config.toml
n_kv_head = 1
head_dim = 64
activation = "swiglu"
norm_place = "pre"
norm_eps = 1e-06
positions = "rope"
parallel_block = false
init = "uniform"
init_std_o = 0.0
init_std_down = 0.0
optimizer = "adamw"
beta1 = 0.9
decay_fraction = 0.556
doc_mask = true
dataset = "wikipedia_en"
Each number is 128 + 24 x the weight over its row's rms, rounded and kept within 0 to 255. Layers, rows and columns count from 0. Numbers have three digits each. The size before them is the row's rms in percent of the matrix's.

# gate: layer 5 MLP gate, 704x256, rms 0.0494, rows 72-106, columns 0-127
# up: layer 5 MLP up, 704x256, rms 0.0439, rows 72-106, columns 0-127
# down: layer 5 MLP down (transposed), 704x256, rms 0.0433, rows 72-106, columns 0-127
gate72 104:167157138128093124142134122181080110146104094129112113100142171172176114115084135117114119157138148159112137119134150159169117101129128089139153143134158146121111150100130105160147099155141147126124098157131139097115115104129118169128156157121133133126096129142098110123112158131122112132122094118137090115128133169106065135135094092150136120112120105133119142130128151138115147167120
up72 096:124128131144104144115080176108105097122105161080128095172123125119130127177124187120139121118112095106100102147127137106140141140110126114146144105136080147095179141126156138150092106144089091151145130158180108132150105130119133130128171102130133130180116128126151149168157082139147144114122149138145191148171135153140125130085150143155123119144168125122120139149114109109089140122118
down72 098:138142144108126123146162103125134161155127159130143105132124164138162132107129117132118159193171112106156140149135137142142125120174147113120123124093138093135134162107101112080140117126137134164168128121120140132125142159110121121119135168143124133092096122158133122114112135081144122118125075149133132150138159153076116152146089123083163138112131114102127103136128172174083111108108
gate73 094:101114134097131141109074119104142104097095152130145118122146117085101120130160081115139124088136086131129107156125131130150159169109118115129112111104111087133172140128133092168086107113139124155146132152124132112122144137130129130118146118083203156146111094116142166149119141101114152093117143122138155157143143153133138093173105152137139121141104162160167153129153109120116143114130
up73 093:132174131125117112148147168179134144169124160104109127136112134113123093162081151150073116110133157110123149114123086156125119147144150109147091129155107120099110163130118125125139150161159127176118113097141131119106142114119109136116109104181135115114115142152096110113144054134119118143085123141112163076121134170119103088125172119180123076080134135133106077147103113140132109130116
down73 093:159140142125156133186184119133138156143119135122113105124128130119122096157139120140144127137138136116103138158101150127130127118176139128097151120150143119122139118077136179139134074128094086137155138117141070111111130135076114164144168142211138152140100186112094161119135101121106122140135123073114121122080142138185107126126117128124157154137144119105126114159127153128117123135117
gate74 096:112164126150112092163101120094095147104163152136143168147139162140113129083197122148121126107075117130114122114109101153139110113131138106128128132152113138124129141111156083161118145104177150135153152152138104108159082135139121126144122134138145119152132135135104126084128132132129113109132098141157120107137118118125154113169103142098156142126160138122128112140119112128118146172129
up74 096:151109137076146125099135090150132095112116135077128156150158143160103116118121115138123093102104122126118118113160057135152139132109110097183188171135138143176125109145103111116123072127076130147158151125126129168156160148114100096144121116196103120105122126162128112091131115117119137098144130105128130140092101144129134111127105167126154114115113141104122168139128121147163147134164
down74 097:156137159143175160122139097140152131148102130093126175110137138145103132096139097128122101110104115161145112156123077110132112112094141126140173168116161122173130130107122116129126128176141156123159049148101196132134157057134089121114121113106134176137131120130102109083135118147158149106127116077138125126123120120125107130125128141119129127117137126145119115133096098156147149128145
gate75 094:124081117132127122105147104131112154113106118195110130150114087112154166093108109167171120119125131121162145115104117079102131125119114154132135134147123122117109160150154125118140136122155149124076107131130132126093092136164128107125100120136159093160140099102119143124117180164131106127123153148143116114110147133163132141125196111113113109114125133157109138139098127176154132115157
up75 102:170134110166147127155109162124173133116105101168112130117107102141096193122144120130175113128153132177178104161128155139096114106145142147150163124167091133125141138101146157111113095119116146120109146135108105141147121133155157090172153165116104129147166098156126148147154135154128093108108107143131099149088103127152140109161155140131124104091144151108122106143109134128114114091151
down75 102:084081097110157112119128083155164151148121155148125138144119066131135074121127134155101098138129168122078133081143137067138146127089121140138163110153127125133123103152130140129127144110127101105174136119137170102114129128107148135126135150147122134116149090130126119124104087110127179118062128138120123118144151172137124134084100132124137145113159086133141122100128119126141127119096
gate76 101:104115135141144151145139126128127092170167090113095119118125114152159087133166104158159154089142138134137119131134088127130122137099162099134159109106102131122125098162149092133136124146100117099179111104103140110160124125145178123143155096097127089143111097141111110146149104107121155108120132153125086157111121143127139127138115121114115121138106105112139151150156087092145174210123
up76 104:154168151088079107131139133145106110112134172127131136119107149110116124159118183182141109088117154108076121127141077112110128129143134144125141127127114136155143125100126125126103134142133111073108110086093143172097144123164152111134143154109196107114108103141137148122128138108137148134160100135088118100192117155124127139147122101141122102126140102137129176125141100116133130136095
down76 104:131160135142112138132097112161154159111092139074108100150111075135123170063129158156093116134111082129088149115153164164133120097083082100136140150096118129120130147145129117128160144108147126136128125133098113137106148104112125113122158113136135152154154130103128138107123156141155136147120167159149129133098136111139139172129124118132145123177147167139128104157099120157121095107111
gate77 094:100105107117085142142147111129139175116126113119116110145122123128129153155117099137111144124153166131143133121176088099149123151084121132137142117091122074129157101118119124149151131139160119144101111118119133127118172136113113144103162159085170101153147147097101130154115141143092100120145171108158123146089050121151112123146132144103176102148099117126143132134108142138134159122145
up77 098:148117136144161128144118118120096085120178145108078082199129132117125173143066159133102129195106131145113118133106120148111133161163100127132159085160089109125123133147133128139142070098109119144135138133149151159108172111138113168119111157157086089123112093128129113097144110115131178110152149141131106104163116133116196114122187118129129106142114107188107105125142124149104140130179
down77 097:134160135125125105112147075100073121139138111091118133112127125123159121107150164131122109099097100097148154103131112141123121127128174123115116119115156148145105116119188126093113142077092138099137147151101077156132138153104094110151147138148107157107138157142167152145099157127128153122118120097111148153177129108159091141115134120126121145105053118156111091146128121167119130165074
gate78 099:087134100098174147145155120168092083107100129121112090118136115135063136125142131113183152107125107114108107157140134167135102131126130102096155127117177091106156077148134100110124133138115103146112142141137122103142103114126103113116137113131141105145092112096119122131160152147141116138133106127113195137167113164134124184145088117108137139116123117122141127119125113104103133064059
up78 104:121135124107102122148174156129158118113095158140119148143132107126137127090124155161139151108114081105116122122118101118109129128135094126104128160101127130136112127161135142118127128155133142109102105139090135130157101126130112147173071134153128067103102129107166138159095176171118109136158132171109139110118118117182111172136137124130150158099128176168106073143131112181129129119110
down78 102:107123136160112147138102143103101147117103160151105093113118090124133072126109102145115152127150102156142110113147140129106111104153134109120113169192151117158110090139106126135156158160161099126147120086162125160090129170145134125113142106152127125097073107090176166112135124166119152130087106138133174141155155125108109133116085159114120101148128095094189144129147149119141121141140
gate79 091:134097106167111164113149118123137133113130115120119140123133131125110160142132154176083175073126106115135108167144128110110135135130127111130131148139107143138129100128134154102134138111119107086132133085082101120108127131108186123125103132143120144082129099138155118141117148081114104120141121098096103174159133121114141163141175164144112121111106120148132102150123143157137153130145
up79 094:133078128122114113126122129131104134094113123141131140162086114108185118126140144121146090140117144153151126131183161143094130104129142157134164138096126108092156080102133162105106108096149109131119128103116130105114123144145100128119153121153152101104110080143112112084122157115140122160138147108146141139165106117134126143106094136113149131072170116154148169139101122187139127130119
down79 093:092155130144105121129100130125103094148076144144112079160112112096119103121122112147122166144088156130167154111139131165087139119187108155160152123135121094109148139107148115081133120161149117128153147128134118112164112164105079128136122107178150097135105142123094164129144126114189130126132120121113153131111144123111110155135105145084114108121148111089096131127141072151088155116108
gate80 101:101130108080134176110119108126082150139126131142133154146096155108178112159126071121175153139080112133105102144131147105119105109124116132113109093113200117104079116158084124111138111108099175141130132117152133103129161124106098139109129110114087122109136099124116145131111127129123131091137116113131135119149141112144109145142091120102129130131139100085123094118119188141132137157124
up80 101:104110090089113154135130116123144177148138125128122156151135103122110177113120129138111120123153112126138176159150140122152153123118186125133105140097163129157168123137124161118167114146164117110081170143130096072108161121129122157134120178166096125121127139131073109132124109136124146117129111145126113156131103130138117143148151090090157134119151101138127107107142104155142118141111
down80 100:141127134119116133160118135115150117103138137127163115142148097216155141141095092139155179136134158119092122124138096119138155084134150078128137133110094092150114107072125125123118117127140203140101134125120110148156125176164138134124099162116113128148102139084141129121121166139076079138143114106126118123144135122138137127100122176111120119125140115170141153180165155131142161152154
gate81 096:111135135150124137121116096182121106128124142101107138161151130113113137151110157098117176185104143071151106149194154149118112144117101108138140114158118142119131163102142165094151107179121115137098101098112137108097133129119156114104158113099098140146127120134129127113111082127146096155103134094126125103164113106115122108097156147148112109114157126113141154116187129121131095120132
up81 103:163093192119145160128158101125107103128133096098175142149118137148144180128139112116104106109138069123102126102124161124073154160126136101199126132159157133116141121105129108111072137099112093117129150134130125107154130118116132085123087100156126144112120111132131137144122174149122124156136121102105143131139126153177133152149130135142073141133125151122108130154144159130130121133152
down81 101:137131072095145163107170151087103145129091115152134131099132110119120110155141131102095101120150149126125146162127144127175131104138141119122110162131131081116120135181127172151100149146164121159122086135104117119139137125099127155094145132165131132137109089116131126130136138112136049120146091184139119049120128163123137126141157123122160141135130132128138133135130091176131130122150
gate82 094:137105121143095136130112103104121089127144093093103131099147152144151109123124142097124094141119095120117139189101093089102151162119123109164092137150123140152165155127103115105095138122164115205128118127176138123082154129133156105156139133153138092156138116162142137159158182149130118113145102116102125129087119093109135127119150161127098101121147096133089122130111151118132129122106
up82 098:125119152157098089162173101093128158162135118166140121093132115114147155102104078124207147130147132146183090126146104148102166139127126130123108128185086139121091157105139156121189132116111100108176114123134118102106174125105146125133103095108105113124105107130107156143166101141120124133147114100122103089113099145164147102116109137148110133136125137120133130127154114112135112115147
down82 099:126128120092143185114111116126162093151126151143104126189113120177125137176164123130126115141151114154147159106164120092110127120144105153120133145174142167106109128168122088109115134126102144099143185126130115088125113123186167135108095138139118114130149107103140117152105130137139120139098146134122135138104125132090120167116135121140121132153146075134157147157155143111096104145100
gate83 098:121138137156141142143117143166109135136157114165149108123168127119113120137102125157167124139084112122116128124142115154106139156122140110106195111129150105142091099138125161120109118168119156150137113125074117104144173124116166181154140141159116105143115140165135126142114157128122087085127102148111138150130128132104081104127140087088105127161139133115141114120151159140145145138144
up83 096:119138145134103122100091093147114105106139123110090149150144115138100141099133097076156119098112171112133086132128106140122127134133149107161169115113153131144174086122106113095125182122129137127131125113173117159141167147157139101115156142102127118114127120145088116161126152162122134133142136120124116164146105103191181162119112085114175111190114088148125144132146089118124139154127
down83 099:121077155097134112112136146128111161114165141124119123152162106134098097126116116136140069146121148088162144127149130169085117131133163123095118118129144129086145126115159138125109138169128099130161152119076131125118147149111099147161138095138158115132167149131106101137141125073114105132153100095131128105154108162083074149142135154124154094120144111128107143122134127143131153117149
gate84 095:147120112119101144154130121115107166130128107126103145143163092144114119142141156120157111119104152103079176111159161156124081111107116070129146110112156113141154128134100109106119129094160131156137127127121098135122090116123119099136143097061152143134175118147134140148125151128139113133126101133135186142141155126165096137140145096108126170129134147119134169182136109174177133132120
up84 094:152102090128165162133122142132126167112087129116121171110141127106139083078127103119119147132093139117122141123143157176162070135108144141122154170089156112136150122099112137129106156151130151110118125115131124168123115103142104157058129091118146156112168099106154162107133161131143107160084131127156152115133126111131088135101142111087102117133122160118104141151113144098142124101132
down84 093:098140137112109165105148161155114133085067089185106118107140139134123136135145113121072105126122136118107144167159122161101150138140112141132147200153128096148105156110111134147131080170082123193152118098117136106084110152109099159130137114148143116114115113156102151140139105125129090128151162149142096144106127109086101096123142130150098072171166118091104162131129076132158119148159
gate85 097:097098113114145140114163138111139126126113110153094123121110153153180104095123170121105133056083119133092144102137139176083091102094152169138111087146129135126103145111127106137156143077142152125132131143089103119123146130119161150118152066125117101154144097150116115113119142153135118106091130163103106105140133125148141154142171105118140152127137118131143126135164179157162125153121
up85 093:145121123161105124137117109147099065140132147174117111125119107132151139093126121113087130114115184132101060108134127161142128153122123117102135105116077154149156189125129123120178107115130124080101119095089128156120116137142146160094101132140147132133137068145144103127139110156119094139090127104107168166157168152092168129133143088150133125132126131106127131124151116136142125092126
down85 093:146115139164124102118115126099112109116106144088148102172137099097155156142143156110147141134169107113144114116137118107131167173148086110123126145099072153142165176093134147093136118100130131086109099178139159161098122140129128132118139130161150139121113082154137123162139093154141166161125092122096163156128125119099112158104095101121079113141136115153163114109158105148147130137160
gate86 114:108104111150131067121148107170138160125128140118158137114101105149107107110134160110119144115110120139122163114150108153132092149122136080134106102120118100117148117106137110136107130124111128123115113155102079116113147132183104113126136117079161092173093137132125161165112102171119131170158147115129123097195110130165092100141142129140180168102135147128125141151091137153136155131121
up86 105:177115150072107111120114136130153140126159107095141149135109126144134130068107097109107136159125127160177154132122138122117121139150113083159166093134061097131153128143142133125101143155103129093099133097122123137098143132140134126181133110141144096116104117129171120169114131176140180100155170118120125128113109131106122113144140120111125113136106120099067155116150102145115196125098
down86 106:146124164124147113141147090096109121102118131099121134168185145129152146087144132135126140114127206154159112129131114162121182100163122098105100129074156114129127123149120146158107157108132138108120103130117176157113139122092130137140087139114109177101136119157145105119151126114167096119099179126088143166101152107141099168131111151132104104152116117131108126130121103131112113187100
gate87 120:133121102074099172134133145109117148138163145148096121132120121145134160089110144110136139137143085137138124157167110116131146138117093120099134093162104113110078141134154148120158155128095151137149166124114128116087095109118189164099172139127087096126131113088132149159155140142119115136133056120125142147090142138096106095117132137137155137163156126149151120194126127133129102113111
up87 118:160161191137166121114121175158105134111143115116163133156124111102106101208133142149117135142139164108121148141108192134119112137126147079166160086128136187126121122103146145164112103142141070098104119120167129159169097115115124114182098117171161121139081092116143112093093132140141166141100195135106138118152152150109116123135115087125125142106115124136123155053187150136098118128151
down87 113:150162181165159112149110122134134130092095084118144103125120113118131124129134082129083146117115141103114133096130139149140109147102132131146113125175107145140127117124131099131154133131104106098130120136146056102116108097152130089121125076130172119166095091148143120116111147136052112122111144127137138114116151138120078112181103082135138105137159147108081132119160162144101187105142
gate88 104:129136122116103107132137146096146132122137137136112151107128138141105140077130128115148138123119107135168059132116128135130108111123154110125100112115148095115094184111115095101179196152101162136165152144105127128080140141138147107132139118136117107162081112128145134099137123137127091106154108133149111116064119140125131114140126150136144094128107128112106150142149135143124144106109
up88 097:101125116151161131106110116143127102112117124099157156133111133133140136166106077142160122105106148127148154138148144126121133138109099112127099167099095173131158107094173151148105136103151072137133126077128088092147129121112136120133117136112108176096151176177161102180142130117128121136081132125122119123149149142116122128096096151139140162114120170134166114161129094127122144132145
down88 101:112112160107128075139079113130128148116103138104134156105133127159078128100161113153155108129113138100133123157106079120120112119144125133077119134134124157121106155066178115116124148148137132149173148153107141113100108149153148165125117133136140133130145141135108106138119094155106113103173126115121156093135146146107149124110120134099124131139151145132138101174136183127152168116102
gate89 113:076113121111134112109126128103112179147134131105089139148155137172153140090143116146139139121140105163138142102116119127109125153112088100149136118110154119119146142131181124141121148129176162136133102163106081138135117110141150111151152100116121126146146143168117125163116126107103091131121124098135137131139139140157122127071133117134108101071137170125108135142120124177145164120075
up89 102:082149134153110151162105150121127083161172106116135143103088114111110137134165126120115173104120056156137110155134102130119086111143158154153129142118153104155117086107091130151121131125149068137127125079118136126104139125115172105149179138154130145109117102125105147111121103122128156157117145149119096112093114127179154114140106135085155142174125119125117115143132151128105083139159
down89 103:130123109106127098133109149095120090133128124115130134134107121138142133154169158114132143174145141131126137153159113124144150119126146137161143120115083113133139138101162135197163143114162150099124102151127097131114133150150128122154078121125138093127087143088195160146140120124123123157126097185114106137092138139104130081111113183111140167127113117111180131123102123132117108108160
gate90 095:116136113129128156119125134124122148127125134136172123134121142136128124108105147090146151121149061103157145149129141154116113129121123098098128130104170175128103144131174114155161115085113108164126132122101129094156153121082128137101129118145101074142116158113094102100121146154129118141123129151080170157107082152113140124129153177135130140104128154134130133137136142093104133087105
up90 100:111154102138148153127104104120122109109110116117072145128161135150077125138136098119106107103126151128120136103139127148138174143115118151149131107140133153096126126149131151087097151140167125114105159154130122093126158138104120146114124130132121156142131127065147097154120108151123130099157093131104143161112165123168093148157128122103121092154128131125141138121105120108172107140127
down90 100:139117149152138132061152082124130147126170113114120107169131119149116162114149090095107126142194095094171129146125124177086127126175144147116114134123093126152131109140153138140154109130162123163132125124073149156130144140129161095120143142131153125105112116136108130174138086142137074077124131118107129150137126147078094128127157160128059131089112147103094140154170116121139151159086
gate91 091:118139111126133105159114069151149141150125161102108169157137113165137133148121129131104160090134107122153153136183105119103136136125144143105096154134099139124132128096101125117107168144183124140128156110154125157140154119118135114118097107124128143154080116117123163152128104164136139114104128122126082127121163081136092152098100166080092137080121094128087151159068110169107092149125
up91 091:085146141140122163148116149092109127129143138132143150128073149118148120138092140086162147120125186171111123116133079131100107134109110165127139165143076116162138109115113140155144148134130103109151123148158147167074097128114146165113127126089117110118151117129155149117088144141115079162155118153109130126131068101115144143122126113134092145107138118189160155099163110141110083133156
down91 089:152115105095105125120114144119153084098132145117155098136144068063084091087119157103110116119132164142139115131136139116145107123122126150133153097142161100101144142127160133115144064132094149119126137164152139146149108138132112163143129129119153126123144158095147105098154110125073101121112128106155141129102148122117145122158127122167118071108108108143133103135076133098112116098160
gate92 098:145135175107144093121160167101119168139113162143152137125074123149164111140129133139139166162161101105127162126097112141150084101113113148131169153123123131107114116143143111123105093117102120109117120141120099090130094129132135149162113083109139116099130130128141115146118160110121135149143147088133134113131129107137122138113088085142145145149134143134146114105148086126124154088119
up92 103:142141137067112185149126150114137112105102103099149140121124129106145112100125144120110145113105122118133145133121148121158097100140134127111127126131125166155111120155170080115113142095143127058147131102119105146126082119115125126102108106160104156133135116132096115060144123126125164131125133093169133107182101128129131164097117167120115142164136174113111142167113094142131140167120
down92 105:126106110148154156120112144100133126149124148112119134143114123124154106126107093113105159132124151083106130087161135086148143116059143122150159148168143145144137137139178108125119137132133153128125146149092135161159110074134153075117110144165101152113140106093103128133156141089143075099128131063118189088140072123146130143142123140123176090101156153125129175133157119099126121083160
gate93 099:143157161126125124129132124109096139155124135109134127143140111158143106136115094100171134117107109183119124129139144136070143160106096128118130124155175142140109106102102124123154143134132112113138109099142129103151133129141178163108155160148169165162095163135182141156095104121133124127146101109106141139153119174107131092099108100161173123143114114140117186178071104152113101101133
up93 101:114139118127157140135160157171104149143120089140153116054124158077187111117153115136118163116154142150102121101138145144117117149129133161134151141146167119163118149121138145092139118110152124144114118172134113158183135141159123143119119129067108126157124110152141121121118141132122057121127110117161143119150160108137154115138224091105142162116118105137094144101138135103157151116158
down93 102:122108109165151132102137109084163142132131141108120127143143115174154130166147139133115125114113117178165175139114139133141130143122130162073090118135145144114103109122166162154132151099151122093111148102120153128133099116144118138143128165132122123156130165100123140137099107111078148155136074170133135135117123134137123119115081104114128119110106103148124153109142108116110128144112
gate94 099:140152090057131148117094109133124123134137082122134103132146108105164108128110162165147144126098084150098114116133126116123132100137126112121100145170131097186101131131125153135164139080154142150153106163117124111096165146134131103117138077114146141132174101136118138127117113117137126134111130156097146148152141137121099113143112146137138124168113106144103107157124137130119125148052
up94 101:090147113143106095116159153142150143146131182113100140126115122115099118140142162079125161121103083151134119121109137155091148155100121117124098145117129096122113080126123141096114144162115109130133125106149137140139112140148125114197139129145097121139152178133126125136127093130129110099124140177104134145104133126103112148112114133131121140100112153103097118142186166148171142130124
down94 103:081134128136141129191147123126157148135163160131143166115129120123108124123117147119106145130112116147119107104138118112133099128155150131125181133119097155117102110156098157126121123156110094123132114097166175114148146120112151155148147160140119165114146124133113084152117131134148153145136071122119102134115142092159097130083172101130142157159145116121105143135098088101115141096160
gate95 096:099092145136113175133150086125075139135156136119130113097120131144141108123113130127145147114087108126098126099112112147144120118120122111145105143127176125153174085126120128107103103078147122131140134097149120139160132145198096151125159119161157132090172086147121136145107142138137156170141116094128134122115122128170095130116128089121109110127147094126099134143123132091109146124105
up95 098:156136121080097070118126156181104145142071158145188110111130094131131125140137129183143101127162117162142156150107117121190122143135175106113140131143078113121141129141093108124163141128112128154113126125140140144144134136109104175154137097198141111118091155104121124128132123136092130110141121153087131142129104118120073115167113106159113103142121139121145133132127139119117178138149
down95 099:119094109143153126149105123132096172102122120107130110172184123111142147146113143160139088140101148161088120109101118102166112136079089107133101126082150131163114116104137109131110141137131189082146154100104153108128121045150108151077111129123115156135158115133124137114165127117112118126157149123134117072150121116129120122125087114121146103092158116128138170091114140115136154154104
gate96 094:097123129109154170132122114151143148119127125147112152087107119141093126110140089073183095113095129152113110143133138189160121105117142080133124133106121129147147134149136119099167132089083130176167108104107129092141098136162146144126135099108123114113156126111161114137159131136140139068139147160111142114160117146157099117162148142122154115190143125145136132095119136138150135114171
up96 098:077132147096162142144141164104100148196137130133100110120127124146191087141125132127102112180099117160123129152097173128116148100119128146138157135180137151174099107120116116098125103160105137124119110106129144114128142135170134150136124140156098107170083131137146126123127133099135119125151144159117126164166149101160122108128118073114130183108110090093151140115177148125130130114150
down96 099:116150157105158104134112147097119093125115142115096105172142104106134132082091144145150151130139128111142129154119136098106160159128130089092132160154083069120108092121125139096157124138115127085103122153121081153140138145127103143139139141173138144132109128115096183161101166116123150152135123099128138131133099118139167165079105103118078122088111120159133153179172100144098109127134
gate97 104:141093116134114113112078109143139120102140164151077147110132136141160101091138109120116189094102132091123118155101110131116123102104102136140167144141129158126136162144073091111164137125134116137107100128118146146097174123161122136077144084147185138106168166134113163151118157099126157125142132197134125129135121126121175107130110125155133060108163097130098132179136103163132142126161
up97 103:145137113091114144093100123158109144123063157151120153059127175120081128120113104157100115086140190140119101092149119121133142138123142155123110125104116126103132147119116143122177131160161137130155112116145095107136154134158154134136181115104111120134063085127151137085146190110118123066145128113127099111132165104178119111134127112127109120122154140158141109122126149090119104146097
down97 100:113177104146153122149124120126137166071110109111106122164126129161161100115136111122142174140135146133094123105098167117136134135118106137159140127164144147166106140144114144105120114136075127101094085155147203122123146103103102152146127094184144110093129140137147102105102090078140145126137132132126152129120103132137124131107095137130132086125132168097144134134128129171087147130171
gate98 094:145069120089082132150114153120122094155129123105169085101117155150128133129109137157126152133137161124121110092166109095119142132110152108126137138160071150168091149131149132141118117142108135133098082147158135147160171147147097146090153153113127138154161101127143095119121105121126133119071151137101105161087098133138101137130108124089123133101117127133131100141161140110132115132104
up98 099:152119184136131120120144105106172149105155085117091168123126084094102148131151103121153101101160122120137097107101154114163133125138148107111140112092124109146167121096133095118156107137136117132118130139165140093116103137114122153159121129137083135116104153154136135145174147131132130124095121166149144111151148135142133142121117128170131142118162149129128107151114129118173125145109
down98 097:095153114141134126107136134132141112125126155166175115116131132156097175071135163176136134129102176137131144127146100134103128127087105111150092123128125119097105146160127128113096120130141127116140114146118125080162105095093124138102129109149157117138170097117151110111136136095133153105129130119145145120144115174111131100118118153086105109113127112143118124086121111114138088140136
gate99 089:162113148125160144105143162135095112077126129119156121116176150183084126116152106134166124109090123175123111133135127128108144112113117134155143130139154131184094126126049161114125134135146098124149106111149166123131116129153130145166150144122146153153125132158118179123118124113142129119146156093138118147119121156126107093133095113143125106197121078168095195088113139116123132120113
up99 099:142110110141163137108161141115099105126140127089116117150155145161081127113132112133156168078110144163120162145142083152113151118121128110145186086140133150138107164152070156131140117100138128136183126116149128098132133122141093164166148122110099142146091153145132140156115142092153105083131115127130128135114139180148113123135141154115184111152167108171114139096146134153123140137121
down99 089:152145122152099126091110124105154149123120103122182139107099100134121108116108127138098110150129121126190109122101132141141128130129103154156137159130126143142144138132162099143117112136115166103107132115144108186127115179089110101139119112121143138124182086133139110108106121114095123107127126132130125101146128098095170124173134137151114091122121163089125130141157165127173119109124
gate100 093:115144119148085128113118104119132105097142129140085165148126116108138122132106163133104105129090146102104103073103107148140138156126116157108145065113156159119149111106136107142150171111134146082121142175136083125136098120147122140085140094068097083150155132153127167110093120084127096098131130147134143127169107116118113088115137148111146086121131126139114130136121150077127129163136
up100 099:078132122126162154140157098096117130113178131155119117099205129132172124141143105092169114120101136141140143079136141155173104086134112133119128124147123164113084141172146141116135112114122119147147118112113110104133117124202101113099169112117143151102114147144104103128123140141115129112090145132153100105078103095089156104086140150133071130131114153165119133112147147111126134139116
down100 101:127131129174110125145137153143109142140104126168116110153138114127156098112120143066101112102121109164106107130134142099153137139137071106122146095129111114149137141144129118129135091134107128110111174209109097133119130161186125163148118105115149090147106140162124140113130139113189154111152165132137147120115100113139162109144110135133119099143152103101099139140142153054153124173106
gate101 105:099153124157127097124074138126108113110130147093089180127109148127100132149142152142113130118132156104109162157155151169123172142112153133102137120111097131096184134134131123178147111132156112118130110141166102096125125138098110118128146117143136113152137173133091130158132101072112113163144105138096125169118167089134127100091139110172099178117101120120166089123126123109093100106098
up101 103:109112186102098128132141149083106128121131135157153073134126093144165132128126107134146146155110124117143141112137107076130152151140152109147141133092161098104102112133105146109098097077110121102122112110109119139148134130089164129152159136125140065116110172116118180111101132150121128131110153118156123126153112145062189115123164119164127136127150130134089150143119105120151118120135
down101 103:123118128097103132116126098135128088161130132158128083111158113115110121130127126135130135129139137159106117115116145108093124120115078094159171138192121110140119120140137143146151183130118167156133132091104164128134078138118154146130113146129127096170111103153179146109156098135112158137134129178153127106147104105149111156132149158126104128134101138125103149140144139183134145085151
gate102 111:164130127164135139132094091108115116142173108098139125145187142167118133110128118094123144080129118098124159143116120194156087128115134083100127081122139127162093128116112129154102113124166117114110131131088104114166102119133118126131159144100138137123148113097137138197133119094124142123123094128115154141139118126155118146130133133173105167179117133107110122198117128181099115124115
up102 102:135082132092148118085160116127065174112140134185099105103133112135139110120118141147133121107158143107117110144152114085126151093117117135136153152094120133129171120127161112089162100148170108107134124123098146164156136144126090104148142138103157138130072152139111153133095133180129153105144133105086143154121168120069132122074142154149130117122154155153159139163175102130123091138119
down102 101:139115104146144102130152084180096167124159101155148132132142171125091096077126100150107110123107103126134065148155115104119144119178160139138130092127101095094107105126147108104135155133140156144116126139173180137109147111079108097147136103123133094179103116135132094129095155111199087108127145103128142112151150125111151134135132179120140102141156143147131130137145146135182133083148
gate103 111:122180124155112077145144119097105114124174171141112106138081116155140136164135137161112113175145112133104131146103121112136101120103126089068141096137118122134120145115163131142144117116183121152153144155123104130137144123150170132166123118128128086140118115101160132103122103159118104139134116089102170103095147159175108072096132127146162092112117111099154151092148105154128160166099
up103 105:131159127160127132103149200114114134106107086109160160151156105101107106137118178121133105151125119137152122117086115162102111131132129132107119130076138160138126147130105121124161122127131168120133118073126115120117139132128062135119136097156121099167167113106100154132129177109125099121148130143097108101142137122097151119098130115099126147125123104135154117145075125135102159118105
down103 107:088115143111155161134118101144107083155102132113106130129124133142151137128150100172123147103116156153099144061076090103124131172165157100143110112119131097196130127137108144130103157148140116153169147118115139176098141088139106123131135091150149102129118143090133138156109123089112165191152123101135113106144121072124133129079120131088133090145103149121107116128121116106083148118117
gate104 091:083130074089143139110116109092147146138109089144086137144103148139134129099159122124103165139067106148136128134152104129148165169135156148142086122115152161099157137154119124087086140123133142162139120135124138131116161138075147097112122139148094151124125119129155120106110105127131141135149143142148123177107095138175142127101162140144146142094149146108133160165062102102164139111103
up104 097:132091135088124121122116140145183143111168115161126091082157086120145148110115135136151121122108137146111096136140133103131138117134139127149117124133120138159133148112154092184138140139129116147147120102097139110070167130134169149118167134160130146151110177086108134147095138147128114130131129162135185124141117056115118126126121090125177120124153120114119139104142099142101177130148
down104 096:091133111121092122126100130138108125114074114154116139132101137142111115089162155152128165136074146139105135141137131154120090139081178158150154112102110112109158119129114125131102122154101153149133093135123154120142095185117116139100121149089199155140113166143134124095120114123113119138144179146116166088108100094130104107117150132152130131158094124089139099149151131137097097123123
gate105 108:111085096114186120113139131186151130121149113129137143133150124143129084129089128147145097130141106119173169126150113141135072110123120090131173146102095092176133123138117130166143117116159114129108117164118123094127150119113117167057109107093140105147137109129130113158120135139124135111149129133122162122144111114114115134124140130106113092178146115114102145153111136103101141135111
up105 100:142113180105113183116095147125145151071123119141124163120096116118073145144132140126111099125103096169113098204133127115110123116114138139110101128143125124113087136123158119147098145167113112130154113096123131118150126117121123118162141082173131135135129104139164160123106163117133106114128140107103133142136156184106098121151097141109134125104171115099162158115120125126128128130147
down105 103:149128136148102122151091137135169142137131149129094150113138154141129110140091147135081123105101099148103139168147126143112091143144117089124171171146089114115096125149119121181099139145133114113122130142135189096125143096192118106095133134122141154115106089131180153138169128040134118111154129107067121174142122122143103155151092100069106115131137104153115161101096140133115131121132
gate106 136:120120129095109125129120119127120153121170184107143158091099138121142070140148118170167111125087136129102111111138104112113118119132137077160126084125109114114156119102135129156150124136137118123147126139167098113116113126105158151117141089169166118180110151138152124098154066147118103149154120079108153119082157124146113084116092134145171129153124159114161119123149104091112123168140
up106 118:126116135150143117125145150125103145114083092131119121133119144089112147142106145133124140074132141136129139118130153148160125128107109116089144173112172131142136169168081143141104155126136096131151153096113155150123129144161116109106096154108120126124147131122102154157124166131139143118101105116142114170149141184123163134145149084102126094144108087125095161134089162190107145141162
down106 112:121171116131102160137102117157102158103133172072143174103118130119126102130150144164139097103103129120087088106103131088164159126162148076149128090126095142148143138127134124159134114120148132101125118122143137098130132098125135149138139101151192149149123144121167136086154056155123105126148114077078133133072128125132119082101079121161157095123112159101138148156148118109128119108160